From a checkpoint of a small transformer trained on Wikipedia.
Size: 9 layers, 8 heads of 64, MLP 3072 SwiGLU, vocabulary 8192, 60.3M parameters.
Training: a variant of SOAP for these matrices, 449M tokens, 3425 steps.
Each number is 500 + 25 x the weight over its row's rms, rounded and kept within 0 to 999. Layers, rows and columns count from 0. Numbers have three digits each. The size before them is the row's rms in percent of the matrix's.

# up: layer 4 MLP up, 3072x512, rms 0.141, rows 2778-2844, columns 448-511
# down: layer 4 MLP down (transposed), 3072x512, rms 0.137, rows 2778-2844, columns 448-511
# gate: layer 4 MLP gate, 3072x512, rms 0.141, rows 2779-2844, columns 448-511
up2778 096:522487516497452528514465469480493496517466505488491478521487465504504540492507521454497472491470491540528510516506495514521487514506527490470509513527445506490514535501461477535503517523505502
down2778 101:506488500473489526460488549484513507516490532507518484476501529466530441465517521548501495514504469494456521498515498467500487507504479476461466524471463556517506465504533526500550520493463455
gate2779 091:458498473497475518477495516502522505478493483500486514470505500480460493481481562448494425514457486523522497460504472468529449539463488498516497510494491533492479462539503543530502518536501480
up2779 098:535498500495496509531541495525486513524475502518486482479470511556524498519530489542461558520491480508479493523481566524509499499509503512503523505471504485504544512483488494462499539516519514
down2779 097:476518472463519498498481525480501511516527515496535527488513461525462498506461556485464497523493458480503509517462534511493484543461504506508532517495504514492473499525503499496505504471494458
gate2780 093:523484512525472494527504510502492502527545497486492504499538532473513491490509493506514543512518558500495539536469473536501524490485477568488519506488535485496481491523544444506503493512555532
up2780 094:487468489497488494471510507478497575496518489501517472476511529515487508508493487508520483522540468514501511541445493531507488478517491538484515483473550524496478501506503462477508517486519508
down2780 098:474506457518533489527507459496492547500521494466502475466477517525461483438465499492495489494554520498499509505512536486443473509512513485470533505510484525493498481453441513565499481472542505
gate2781 107:488495510565516480522505536483542488514504526494465516519510524532487507486429497537537559503520473514483487507507507512487478497456511488497533505495542490497536521486462471497453503537475545
up2781 103:567498502528528527535489482454466499538507529538497507495498464479480493504497521501545492526501448493521458483493454503512518498530476516514451489490459489442486480479556444560473511516465491
down2781 103:505495464477483509489477500448517511514526472502494498476480483508531479524528453520489504514554473550499467481502456488544497525474496531505532486473511492491460485498516500454515543471493506
gate2782 091:530486523477523495541531467516491532492510480481527515511490534560485516495505481484506494531481499499480464491492497508479501502530500554497527511464457518544504472505485560479509459546536501
up2782 095:489487434512480502512497463501467514508473481523513535502485456527523525493512479464478511509463493499504507498495512513502502488462504502438450532498508509504536489501511495502458509511534518
down2782 094:531511525499470468477494490514526529480503488519493501503501520474458487523534486494519498511483501496466484486500506497451536494509565540471524490504503521462489536479513470526496489513495499
gate2783 110:530481476498510511494484511484521465504485478567476486500463521509506459532476501473469511498491493505522497504434486534486511523478497531499535462501483451490490448465543500498520474460524495
up2783 101:488455505520541514506543502518499465486494501546526476485496544537495514455486490495538482516467526493501516550518476527436500493471509481516506475465438483506516470502492463503504524494507452
down2783 107:513510527498492499471499503500528478518493484480521494529499479506488534516521495499533482453449485519471503525500515525516498488514509455531482508511534492532494499490478494485541459471479537
gate2784 092:515486493532506512540484497505524501495472485526525471480524528476497499513529554547529507508512524519518514473516510493540492530529497538528507483474478511449498563475478496552452529480523478
up2784 099:504450510521547464533480495497505508499471482534501480502551561521508537483501527536490534443492492522498489521524523526516511471538537497545467506453494484524483533451471524581449471497483523
down2784 103:470514494516478480521489509465476472434464504487499472466471503514532445532528453479556525531486459487488459509495520449486496517491489510517482493469508514474495451476545491530502554460500541
gate2785 106:502492527453530490499527491504506509494493475467467495459513490487507503464483497515497485508544475534507480511506453491474519542488466513511459522487465482489494549538494539519508486511503470
up2785 109:481500499490453562506494483501510498543525495503512501519535477517562524484527490525490479533492510454464491492484514480482447468513506512474492506508533525525497479529525513540481476501486496
down2785 101:528514524534456466490444501509493499536529516495556475454533496479481507508510495472484499504490481504543503465496464498494468517512478510512490490486547513535547490498511534474470483478515503
gate2786 101:490506527512486522472487457513548523500399529483488499501464526486501529504485470485532453461492453523537475501545559502554508493507450490486462490521506501491496482518470509515532491534506513
up2786 096:487500513523519538494483479529500468470523512498437482504485464505518472516491507496528497460496536554525523519454512530483509515511483495500503510503494505493520451505502530503514472461517485
down2786 101:516507443537519477504520507497504507499504525482546513461507523503505531492464528485509496523509501489499496482518501491490524508476542515518493472472501494543515532433520541500471506474485541
gate2787 141:518524508505492506497531533491435582548477513538512498518521497470511525462497499517538489561528522470513511541503494504514500438518508526465497488521478504456483502517502491524506527539494462
up2787 126:512522503483477479512479544480525488461500489474519486512500500504488523498477460508462509510478499509492505459478502446504458519489548447559533467513518494506537493535456505486490488468514517
down2787 109:448515530490506549497430494482513488494511518486509458514489466526499502492475497506465507395489510529495464541540485451491496507475453503504551492505490479527463501504506508492522467486476442
gate2788 092:499500517494474505471466485484509511545475491496474493558491488491518525498505519478508498525478524542503492501499495468496475470484537463512504514473450496484502481491457482509532490518455495
up2788 095:512509498488509486509447461482482482494520479499501462536502478516496481540522507461499463479511554530520490508523495446517518465453542474506495499539515515548459476495471536497460480477470504
down2788 096:536514508486460507506526509493499524455490526511501509483466510461495483445496527491541463447525466502481524477451524534497485515500496519505551501495486487513494533482500516496486481528536472
gate2789 090:516455513463515508501484473523516492448519557514439522545494513520520476509509503516511481465490491490530514501496516485480435485519550502498490491487564509515493483485497507533496531487536560
up2789 092:508487498452541459490503510523520524449525563440452528486492533544531525527503515481462510531503493512468514495501487495492465487465508445445480496447541523525506461497525548479456493484501492
down2789 094:513557543538432503512467502509523498489473462524482500496523453492525493493462522521482498482485515482491509510511491509480513519524506453519489515492487473535511514530510526480538496530509531
gate2790 100:518485446476505498445533505504547488525492481491490485484502523516461430551512486548450498465515468482483472533510486524497477480510489508416486533500518466472502512465543472492489520477501511
up2790 101:506460497498532500485501509516535464498488495473474518533502521446566518490490476458498488526483491545494472529495517503492525475500509513483517490520495498505495466518502497507497532522528528
down2790 097:490515498500473531489475518531453512509486537508533463539521485518471514532484488482498475477480509491473501510504488490505485534519499502482542498484509503505531506467477531464534489479477463
gate2791 105:526456565491461488478531481503464560479477505516515511529504481463504478468510480502474486481481514484498515544488507481509493553486499480441479489541566531507497518459513522462504493504499565
up2791 096:503519457473473498516521475501492554520502489495478500519464529496517497526484516508520523522504523549518480468486497495520509507514532494523514478450460457512530487521509495548499497482493492
down2791 098:505521486479459480466545487483478451497483550481516461486490481517526530478521520480514488485487499505518505514485493488470536493505490520498509497525510505547480483494452514500514496465507505
gate2792 094:558482501506512510449488507475523498480467481498465474496508481480480505483493463515551509501494556508497503488503511488512516492534477509459498483501479537549517554514502519498475521529515556
up2792 096:530538473518483506510492487509497514480524507499541492492492511458450510475502510511494498488512467519473497536506473511522533439434536517507512507459488480494511476547500492520457486461473490
down2792 095:484505509491525461486525501500513496534508502501521433460518475520476491509480475439499528492489486504512505479462535473485504492521470458488508482507557491500490502494546484530505537508492461
gate2793 099:482532437519512499487507500545492467458433538532534504496494472476489477513510471490457528507499530496510481498514510520499501540505543482526489543528468510556476499525498513483496535518440541
up2793 099:507517472513518466483525499443485474485527524491450497503559522496504504488526518508506479526506551537493512479466464508543517536529474460503478526467506506506453503471479536470474530491488485
down2793 102:499508533492467507493503471525518515513504479453477485528502476448496527526498434505516491487492474558454503510518530491502509518503495507526519472521512494469494507559500489488505464475533506
gate2794 095:491470464491529481486513519528423493489454551514495497512497482455529522508458519501516498524503494498543513538532487487497538505482521495518491485501483508485505501521506549485536486519480493
up2794 094:491506489513477511469501478506547495484554435504478496482581471529492476480473491479496521502499498530485469529436517509467483495525527492483512506502520465506485509495478476484483538493519482
down2794 101:546487494498466453482502494552486500478473498498527501485496541521496525527501491482463479575513488511495513521481494494506493503480500507494482444467501494516474522549535493475480527496522496
gate2795 095:502431487519484497547503520455458490463460475536538523536479486476516464524460459551489505506473508507493548516516476519522479491517514512463472557477485497519500510522469487492508520461456556
up2795 100:513495490513503487486468505524496467499488499507507448503504539500503448494511564528509490469486510457525509494498498513499492517510503556513498449509538498534481538519498497488469511482509457
down2795 105:527490508469480449489513484508538504463527507508490536539492513503544515505519525499503510546537489440520512497484445509577500491518494521550460484512494511492507519505552484519516446563502472
gate2796 096:480468490442535548453500469488455522489508522492479513479474527498495471496460515526487451503518468478444516471474486574516500508483493489492518495499433564499477491499486498535534542479497536
up2796 097:506509514455512487497517497566507472482486468505476503489473501536480497515470533485513462501478461492475495512487528464445525462503490517503540520533501521513447496498548500491480477518526514
down2796 097:496456528521468484508505523520486508511511512442462495525528502461499475560523459480471501524502450510481525485504522482485453527500481482516450500476533524533504486515499501503489487476514518
gate2797 102:429494474522479480516487494484467488514509557513530493532469493506504463523457498560448500463530493488525452458510489524472497499530508489511545496513464527514532502497481487463448551481483519
up2797 096:517478509485508480488526503497498500544476471537464485517505495472536484521509517533520460518483530483520498489477509511520519520480467521486506498484473499500511488562514525483503471520499498
down2797 097:475503530466537494467508453483499514504499520459498508491466467495518485453488528472512480499478503510527527517546514489508490462498510482525486512524491484529499535495546490524469496495508464
gate2798 102:513513495478539488514533539483478489495464468543495522497516523485507501509487512513495519461467534495503480490487485484486446491494468488486518453487518510516498508492502507491545491474510521
up2798 098:478507474515556531517518500538494491497483490526482487479514464492492478492499517500513496454492460510488522531510506509510487484518481486500520509503521512495471506524488517475507494501506520
down2798 102:494539536506501481480495514486505507484521492515556461518495500474452513479493476541489475492496516481520466509560531503496477522467499491516495537522519494513489508484520489491482486507491497
gate2799 092:475452500517509483519537512524504466453501466502531469541524438484535494489524492489545492528520553514494547518480546478503491515548526496517491508514513490491526477493508493472481496527510519
up2799 096:492443485485556520495443525495487517494454481492509463474496529496498465491497466517504538515541514521493472491491538491467459512543537507483451479480487513526473495482533527512495480496540501
down2799 098:448521505499493510488521526516504521490457567518457498503492493528516459504524535462503487481491543471513504500511501515507477476509503465521477447516524493529502495520509551523534477483551548
gate2800 099:468508469472463530488511494492513441492492538527504523484510486510475523527471525513481511498492516492499514525505523482491494487517519534473503480496519503532516545502499526520498500491528494
up2800 099:439491510503500519544470512518482534561484488491534490520517490484532510496536494484494496553468468541492488486452490507476512490525528496498496510549484476488479515501513489511515490497511485
down2800 102:509476523453492487522486503480454527486526486532501493525507522485457453507508465485520470484479504468507511510485483540515514497501461462495514499500548491502484545515531483508460476497515494
gate2801 093:448490476497505498506539449542475504509500522543506507488496504454511503515481505472491471491534483473506520481497528482481487519562478507491504492517513491464532471478488503481546508542502476
up2801 098:503499517503475492507500503449475488496504478518542519478504496500504531498543471529505500502477479497517454523495501516502498487481477501469469471495496495487495516518513507535497469463514504
down2801 100:489493494495492511517528531531482498474513504494501434532480535529532506485465526473490538504550516566508512521535507489503514499508504553479494540543529504528496524473510494536471502494496493
gate2802 102:463487495526509508493498532543509448457470470550469485464479532505516499505461471500510504497484485554457481449540491488503555481491509491518540498472519525521528474485513498492492503467480537
up2802 107:457475477508571523519530525531490477462505510536486492486539533494468508505466488533452488465540470507500510467487543478518501489483510484497527506501541474462505486476501477495474482480465490
down2802 105:484531517519511506515511473491515467500446524503545420516504465494477511510456485496513492511492531480517479507530483506531500468555541536501478466505511491476476463486481508506522503509479507
gate2803 094:516494487497499514473482456472496548530480497472507511512485538475490468524521476455495522506546459491512521484485525510477507522569480507533534493530507505514493462467534480502532458505506485
up2803 095:507496526451501477519466508479490500517485517481488502533510466485479542484474481491567519493503513521488484528483528506487489503529509496501462551483489494513456504504461501527532488465544521
down2803 097:505505514484491541503494485516522473502482478530481499473506521493468513523517514445471491511523503547510518471484498499494499489473492529512517530504462515458521483497471497508489487512476509
gate2804 116:526513516506478521483464512519500458533492498499490515467469519463470442511551481478518513471480454516533480495515456517534527522495549548513488463501517511479499524529536513483523498533479510
up2804 116:483476506506453485493501520530512514484492509523503500518519488470482588484486495470457482476485501460492501503523501514552496547516475477481499511490503499540487510502501542491510486540491439
down2804 103:490469549473534530480524515501480507529474452482476479490483508469519472548509471477520502438472448538555488496476474509447481515521525521521481503492517525509569495531498519499520535505507507
gate2805 095:496492523540481504506493475518499495465483490487505515483487467501508525476527490488553538508475497545477561449547485511502539450517504536500467486476496437497542480506511491472477475458466529
up2805 098:504499504496484546494510478494525497493518490509515553496473492486507511510465471508505479493482532520523513491518460520493488488489514503459485518476497479460504506562508466497515486456493482
down2805 097:459506506475533478527498463502512520510504516481494490520464537511512515485526531546447535498494495500495426562508518496481464525509524489542506505476484527547476531484519493493470524522513529
gate2806 100:467515491487542482524501501492535487512494492477533502541467502466450492506497505512484500484497432465461534478484465470535531488509492519499485526457542508467468507486507517533531511526490458
up2806 099:507494466508531489519548516525496507474513502454508482528519539520568525508529488509515561506531565466504463517512473511480503504518471483469491502530486508533490482483525497459510490462492498
down2806 099:475529523516511481518509481414525508505518499530500520515517488519508464513471516538498506502463474498527492529500519511477533451475510539473507515477497447475485504486549515467510507506469509
gate2807 095:535507510508508478494502469492483451488506472488472539531489520552521532493504529496495482499498500484525522529487485507499487521494519497468472530486529494476507496457578439486493470506461471
up2807 092:502531492523479533518516501525466504479510498466501497509533513552484492512503498503446488509466489484481494521469516504469500483476490462481513506559494504478507488496507498466469480483473518
down2807 093:453487462544500461476506477531497519517527505526467520526481537467442512489478476564480507523476524527466557474481523504519478545487500518501451490516483506518512474507494509466451515513494506
gate2808 101:514549520508478506510547478488503479539471496537531496491513460529499509488511486514512495506490462483471473489528457500473491517473508510512493503469493548477502515468496469497520546456500478
up2808 102:474532542442486493465500488519506558528490475491512559518523504476515483504511464517522505497502531475522491548485519546482479501462505509548487497485467557512495466485501494448518519551524513
down2808 102:507499514528481541494473490527472439461513503516472496489501503469522557507493486483535548504492522511551469497485536444509512492502528522488448473522556479539512482506503493500476477518513542
gate2809 101:527474544520494530501511506504537553468510496472478492506512496508499493494478458525450495509459510487468532526482505490484454528490497493519507515515529489493532481501533478486525518517440549
up2809 097:528498451473523485475485463508486474487517474460484504480535542482508522518536518463475505472509560516543495444488474485518497529512529478533531472467514498552508473503497520501498477507496530
down2809 099:515522498504539513537496507511464497536468533514515468471514453556490436484494508469530520523478459462509511520496499519489518512497496505477531520442456526490536516487535459536473520559496502
gate2810 102:522474541490540538508467517494533484508506463524496522510482487517506442459484514477470528486501510523525507524546451470522482481488512503494534523464491493505510482491516530493546545482493499
up2810 099:526490510501474461487559475456483494528492480531469502508497493441515483523531508481502491470494485515497513491516466481501462528489499516473478531481470520498483511466473538513502485482476464
down2810 094:511497486509519510482452496552510533478489545484491518499502509576516534486484529503499517548539491478506499525493508491486494486492477500497530483533508497483477515454509493478514545522490500
gate2811 101:507517503491490529502519510490508516498487517484494546466480484505526497484483513508476496534446485527458503466512521491481537445503475509470516484531508477480526500513490536497486510514478508
up2811 100:478476487491476493484491570514474471517511535523506504467518534526505446518498558480471495522542499497510469529539480482507523495479542432478563486525517519448482484490495490526460521491477475
down2811 103:523508508533531480490450472493457497502498514508536485466496507485515454530497476458550527485456491521526472527478496505471469501524478483472512493487504472524525473493530516520473493460491506
gate2812 103:479503507500526469521487507541484503516517549516508511463530460516540510536506493496544494518484462519487440501491496488492485469444509472514446542459474536507533562492498567501503508526480541
up2812 105:502510504501459486509486469502465483478525529512519493484490483520508457487545520507524487502504496496457461524472473514492516482487517505552517497529546498501495525495489491481499537457498476
down2812 099:482493500505506566452500533520486511513473553481490476568521482493470504469491508496489488503443438466505500548519481505433526487498487485505495487459493517450541449511512512504475459510490515
gate2813 105:481455516493496479523456498511559481497484513468466499497546463523472519506522499484495526510467470535546481503498527497537508504528446517510546540488466478480491490497505476491482505451495477
up2813 100:500477492482462537542512491491478469528535504466542540477514512512482497507505478492466500527523534530447474504468512484472493518525520523531521460500501523476503531480480481474467533528558507
down2813 104:517486458529506510488456500445474511477459470468480527512463514468517483464493500483504498518533540491497471489502458483486463492488505489493500447513496505519516502482498498458515483520499512
gate2814 099:520510522490462524529489493501487473483501482536489480546458501538475479476477527481528505501500484571507483509470488506503483536520453477486472492509496539508503520481534480500570502491489512
up2814 102:502467508493508501506488509504493527496483500476456506490498481488512503467505504507498527507484527479522526516531520481505482499524476512524526523493492542493504481502522543542450521526492478
down2814 104:459552500492485501482532470481475499498522499541505475513504509560543490473486517526509486486476475556521480491498500495477509504478517493492511468500478506517462524540537481499583484477487479
gate2815 098:509488530484522506459478438515530486479530489544492494470513501466493556487457468469524499508475493557473519423484488504488524499514489543499545486445484442498503485496498520520506509485478486
up2815 095:485488499487475462546506500486456510493504484463491521540513526472490478536540494478500452520509498479523474484497507517469500448530520481436513521531550492555513502477504485478519494472513464
down2815 100:473520475525514514502533513499545496480461467543457472453532478490484485469492530528497484519474469516474540505483467500496516471516506499522485509486522535472491538504548486510525507478486511
gate2816 097:504525499525461485479488520490482487474488463503476479491535517514511506516486470509484531455492515541498492492477481506507502525538487507457520478483443464444512522516543538512483471469472473
up2816 093:523466494444527497498488488499471519504523456499451521489478511495504491494498524469512547504500509532516458485502501497509521473476507485495528535486522472503523520475523524504508494528515475
down2816 097:514507517473458472516475550524491505523491494552454469495491495481503503495491480498468459497546461481497517499513485534530466524531526494524510519484437480457478504517506500509495513493473518
gate2817 095:468483503464507497479545484567524480506524486482540503484505459511481537489507495521520532499516485480448492524571488484491485525483510461489495540503492503500486519471537481484531489538516525
up2817 097:513535489516488521504499473574476492437522421494504502463463451480540538490508533478512531505534533500504469495513479493494476575557490490508485512471479530490547485527536492515494463532505510
down2817 101:503502506527479514474511458491498488537513467520484491523505490494517481462463490499490466510478489531500538483501478484480506534512478494473499482489493476450481473538497516497527484503493480
gate2818 094:517481519496516533513480490489477514517556430489520513537534452485519554529484531517514502540505509466445487473489490494497523499485537465507477502464471572489511551499528550480511487546505487
up2818 104:540521515512471466547465506510511475471461511500487519424468501522490537534473507469475473492527477520505566546522509493549495518506457424517505529500510479527503512534484524495510496469467540
down2818 099:429468495470468502515500463463492508532507518474487526497477428518512520521518477549477512506449507514494500502495465513494530492488483484476491458485499486524510515468511539497470469505491521
gate2819 092:469547508512519479507456508487475536505490524489479451486489505491533558506487495522489508533505492512485513467488498484503520512482474490536545515548491520562515475511538508502501496477505500
up2819 090:476521537502522503484472507506496549497464535506485464468523497473512521490517500540506510508514502550470514453477468509491519505487451473516529497570516511511544476545560489481500481479529517
down2819 108:444445499532447535501524512510498506488519525486500464486502507528493479522536477513516473484506522459490517492493455528504524492468474449527522457492518489475496474531495518531497506492532520
gate2820 090:509499522483539556555531498536511504515464484503457491539526478516501496472509446482532542543493477494501500526506465474456480494508504480477536437493509505515524540473507469480459546481505514
up2820 088:526527520477511541470564494493465501515482475496453517479502479564482489488519470551458472490469508483451481541503513517467473501505493484504504461461527475495514473522442516512470502479525474
down2820 097:502516521562503510504470479503468474501523484470491528470477469451492500478479521480488456505511533501508506493513462540502546530521557543513469492483516489482520517476504533449461523483508493
gate2821 093:524458506482484505497467482533508509487511523524481464456496524525487536484545458527495495531542510519512467509507559503487503539485462501526531510498481494511503499543517473474454495495484528
up2821 089:497512518528500512463475522462464502479523552479549515512463552511463500506479470465474548498475541519470531517491476488503480444522529504488528487491520506487517456531532519516529511486538509
down2821 098:479492502459520493495469471472480537467501467476512511545505483527540483484484507513535484501522485501501484493493479461482477521496454475511492499501518531465491550542484509487522508481517481
gate2822 108:471507539476492474508485454489497499525479479530500527556493482485475512491467503509476508528485518430467506547479529515522495477461536490479490500514514479530479486498544499528490505461474552
up2822 103:511477480487555488504472517500496495491532486530506532517486462514489524509469553492499511503508514548502536531519502483452510526522528480508497465470516537494512472495501459483533503463527514
down2822 103:516502533509465523489489459487479514523480500475506535459513502429476556486476446503537504504486487508494554459482523471473520499475516492484509517542538508508466518534458504488490484524508471
gate2823 096:528517481506494499498490472517537489542521508557498470483482524487498483511512511530503481470479522518489458483485481466509571474522490518476552516526490549522525473460521509526504488493491512
up2823 094:504511535479519476508489541523470507541510516513490525504501471506484490546516495516492488496550498515503505496502484512517469504466519508481479550477489519474521505508484466501508473503534503
down2823 098:494509503484530481458525443488528477519440524503477552455518480517515505514527489489470513472448519488448528495476499528530515510537513471510538528488506555505517512483510519466436512492481541
gate2824 099:462557502513505503485502509533462471523464490500526504516504527452484480500452490496516453503518516486484495488474493507510518538485498481529466489454450498530521487512476495476531482499518535
up2824 093:442499463496483531462471488493487462510553574490517492487456542533488523538516464507525507476509448491515471499551461507523518529463519514504508478492558475539522492499437456510520473497482448
down2824 100:543489462486517488541480488500493491514494465489503472498530488526515481493482501508497527491492491495500568457453529474526508497530547544497522498504523539479492490527464521499461521501504484
gate2825 096:484521505449485491506514504484517520531476505482541495522477502489510489467516498479509490481528460484493500458466476471544508502524534499523480505483483513551481509524499500507485499517523513
up2825 094:497491527525466520494461512502484507481529452521495507492500505493506502490507487525498478482500473487497486474522507471522515573502479471450483467514501460478523508485485530499508505464492482
down2825 101:501551516500475480495498480508537507458545493491498481486504479477472534491488510508481473486453523489493532443518539499499504545502485507460487496497524490481471490517518552499456489530529505
gate2826 100:494486513536494506501512505508491528488507477557500549476522512485479472529496499509474479492521500507469514439457515501489545500504509513468491494524432501542458505453498501516500496517501460
up2826 088:492482499512484547507492506481493533489508446498490543484542498453504473528500504510502467471512519470470488457448497482495518527519537528475485499541476504523450522489525495540485502523478481
down2826 103:464482489480533501504528479506541562475506476519452582506528537495526473550514489488464489561482514500556498520508523517535479512554525497511484500511484489462527483525533499528468479480524487
gate2827 099:501415506468464452503513511525480505485527464492525522522485511505495516508509525495504508504526506518477462462431514513467541502481513492521547481497509510479512490474522556483494515501499490
up2827 099:500511474483497471455485510475487480491459498486454510563517485468550439457501490506486484486497461505522474537504518524503497526499501474536519496474469458513521518523540508527504520542507483
down2827 104:511517517503541498508519502500489511527538506517535462449478467528435478520516510486498517510496466486476494476498459479503476457476510501512460524503497484571475506500482494509507492507458491
gate2828 102:529489551494462539488533486513460516477541492497466464485518492513520464485505499512517477543500499475486496500470452493465484498509474468529493499509458522455497494509513501536506508515462500
up2828 098:596513483526446480470512496461447510511473502489519509521464474496511445539508518500491533519534443503542496482530492533483503498471537464565497501484436503495538539467504492523490489497514501
down2828 099:522511519473484509516517499531484531507477485507491480516536462492492483518480535507500492539501502516496447524484493544498479456479470480503514457476518493475505475498530472488418534497477490
gate2829 100:534477526527492512521501521527497492518561491513555487515493512490460525519498547554503497532521469494486464495489511511466504544517521523515511546533521510479445492498480491470482501509535515
up2829 097:478468471502499436519504530476506514492481486491510499470564511536535486514493492515474485479521515492537510495497485491494494501479542507509542457499524473512547517525482532526532498516502507
down2829 103:490490496478506483544523525456533533490480504474499494491505485513534529520470500483506518524499539513490507498500501496488512546494489489517492504494501495560485504525481468473513473514503516
gate2830 105:526543489509525479490490504491496535517513488482479455538503486471476512512496506523509481483482527491509513499481479539465484532485536474473526507513488451528482548489489488490526524483505544
up2830 102:490482509502509484486537499510510555532506526527517480492457492486493510533570485551478480503497454532519513520494498493537459518525469483525438543490507523513463480492480506490494463504482492
down2830 101:489485479518489474492473468501520493524463477481502520500510483498530491484480472466510543493502518490505504473527500512459502477535460528494477503495514514496470444529522529497471515504540467
gate2831 098:509511447498479507498508485545534543470488489481550518491471473491532562514491491481534480488507482533556509500495491548523474516505500499485489470451519479519479490518465507499474478496470468
up2831 100:465492476463542508492521500533516519490498523509498487541506535452487473510480477508515477505456439453502512506483509573500495497432531506512531537519498513468535509509488496513525486520506550
down2831 100:517498531508496466468521484457462517518494466515506533515466498487506545481466518504443463487480553508462523474481552503472532493518508532514478523520470432525470518533496509514481506521482483
gate2832 096:494484469497502512515496511534486507483499499518526531439510503481515510479489486478500506500519471518516502485496479502558460499509495556506520548511469491530480521502491523475528535527544510
up2832 097:500503473502489526523460534535522483490516518488517467533531475488508520526495496514503517475475534507512524481490491468494478473480544496544479467487480497471529525469538501497464470486482484
down2832 100:471494536494479512508495542502482468514455495522494502528491503536474488471494483504538525465515511478504496536536530531490495498481472524503498509535523494468486492511490493489436515474548485
gate2833 098:515526488494491494511510496544513508497505489508503532491546521493494549541471468428496492504540531451554520499504522507527513493489485516474489442540524583485495484552511500492478526464544510
up2833 101:496505523487491534526503517483507520509446537516508520486554508496521506460482495489491510458438496440531501523500462526509516517504506503522490512501568499475493522506497445497493492545524473
down2833 106:506544477492506481529547499528505512493540467576529463514436458519497465503525488476535457500480502528474513503504466460515454496516497496507499479503521475500484516497543496481513526453476469
gate2834 105:531525494460475495502499511514519521493523528488512469536498503438426464483479513507507519504501497461459503494424504521487540528465510537494518517453407500468497458497502496462479499521507473
up2834 105:544459501537501483502520501484480501491475497546509453513484486516502472508498502465498509505496471507490527460483494480488504501513466453497502479536461492512453484482485503490499506492489527
down2834 103:444537500501512504529446495530490531499511503520517450497502515500511515465498478477488524483506499488484500537476518462471488527487534504505499500441487486506529507551499475444509485459479514
gate2835 104:453496501473487481464523472516484450524492504492487517492472548496458480506507491520516518494452491525476527538511497491511502485484484544509483500521466510516501490512507505475483506498506520
up2835 109:469532533532526527484502514504531475459489462495502524485500522475539442486491514526504523535467507535481508506482465515467474490509484513490484478521486508492470527521523486488491484486532526
down2835 098:530455464488493470487500506471484483522504530529538467524521478496543461509538482533524488554482486470484507507494480496503506464488478527500482536448542475472519463501484526530493474529503544
gate2836 106:502536507487483521473499529495485514487514532512478468450505465523466483497503482539487485439547511476543521477503462507539480522503522546484450522507498494506510490462515512522527506521516447
up2836 101:492456472500541522464504521509515538512542473514475508536536478524490493446502475512492481521419480473501485506465493525487474468493496539541493438472487479491469480539525562489506479504501486
down2836 101:485516522541470495514474504540503486521493503494554512528505512494514512525503520507498534521498514499523475516502498534482534482462448477458501465564535483466549494477521522496497497439469511
gate2837 096:488473465543502511519508511544476462502514495464488474484543499517482541510513497495470468469510494486459529484456494514505495515492460515462479520454501484502516478502501525532500490535486499
up2837 097:534493455530512493503515591518478499505461492486522483555452505507491533483480498520473463503438540488514515520511512506535526512532536497477472490537504508524513492500542483493471523500502490
down2837 098:510502544509499520491499459477524514448501476485506528469500466533498494549518514446490501488543472497446490531534511544514498498508524522480522495488532478498474508481475573460509526484482493
gate2838 105:512530498472518499534496457490506508490509471502493563497487492498496502474498500488490500470467466518478543518524489485460501459532496494507544469489508491530503448504480533502519498515509533
up2838 107:538533493443504472497510502482535504526515496462480497502444528490500530527486490523537473504469499510478478452469499468522468501504492494505504476485507489478497507553510526535508514482482480
down2838 103:515528489533432475490486507452458484509504526485504496505474496501496491466506470494508513502528456505482448506478563492502514448520471467512454537485492541527525506477540495501506506487533514
gate2839 112:506490539504457528549534491505511517447501448502487520480496465506501510483491514522525477505487460476489491495509469478513495425477508494481508463522490531505528501467531498522501431526459492
up2839 118:475496439503538467492469486506472504533502510504464466487474535508501483510457483476514531504513507517498509474467518502510481502478519519488514497522514501471495529511429446495467530560482482
down2839 108:481513506474490498517469495551497491509527550518493503509428539485498479460511452492478489490534498493514519532504487492465517514488518492512499517488515511532507479528534489493524516542485505
gate2840 108:500475504478534489490528518516502445525524519487537481494463521519507524526497467539481536527495528506546522512482506522491510529508476519528492541493536498525499529475491528463500509486482489
up2840 103:515517522546531476484517520524510464434484511484505483469478526479488498509463493526503490492510490510482463485489487471486525490535490506450479465502501520508546493529506513508506501541495498
down2840 098:499489470488470489539476488550494531494492490465511527525474493487514484490466535480497481508483508498533497463553528497545495460521502535515523475496482492466503486539502510565452445458472506
gate2841 101:519535517466498494512482476451459535537481493467511547515536485515524520514552498518499501511543504480501489460522536409512485482489487528494501470485490452502491468526511452481479481496535542
up2841 100:548486469453571426549513502503479511503516514520504504484498523489472522499532532469472493461535528452503482501459507503496493526503536501527488492437495466470538505474520507524478514518521483
down2841 099:426495511484489499468512472496472506442474487491487481526502506469526450498480495525521523506519457538525464498543510493483497472522489506502544443502536518532459468517499499472520487528435504
gate2842 107:516522470458504492481515480538523558492487529499454474504488507493507471552527513540520482481511489479516515499499514468510454514475488496467502562473532507540508510491505485508445478486511498
up2842 110:502471483518547472494486515453478495543511515529511524497486490510487464495483509464467473482440496487518475513493539539537529493506525510506481420556500470496479489514499476546506485547542496
down2842 107:509473519518478496538444472514501483517543493532515517512487529518469505492525479475480522469515483484489485504506493514546495550490450486502507473529483490505485548516463505465493520486468519
gate2843 101:471480486449538538487474524512458498514538562445513508481491481528467505522533534504486511508521482521499467475497487561491533471470479480528524545498473505485506517489473532538514521514452483
up2843 096:494480468484509532483502532557552532528499469501498525505464469506518503482537535521478508492537506536537471531454442507504479551516476493480530489466470513510506517511447470497467526503474498
down2843 101:508478483495505493512469463456486477509486536489458442462528518543493468477505509476527485529470508477507463444495579500473584448484503486514535501528486476485493562479499469478471472488525504
gate2844 106:518498514484499493533472465516488487474461532478504520549481463451517461532464503511501502521434507496470507505457511515528494493509514510464460500512487514487531505539480525538478491517503494
up2844 103:525496498496528530539472433523486510483551504509487514488448482492499524496529511544485481542457517501513506516521504551502493471502527508502469522489500538485506516490434531498429527475510482
down2844 102:522528481521498482506494472470477556491494476530480512486510536491519493518506495537508488526500521477478529530496522535488487532486491518533487460473486520521529508463525461517515504520483529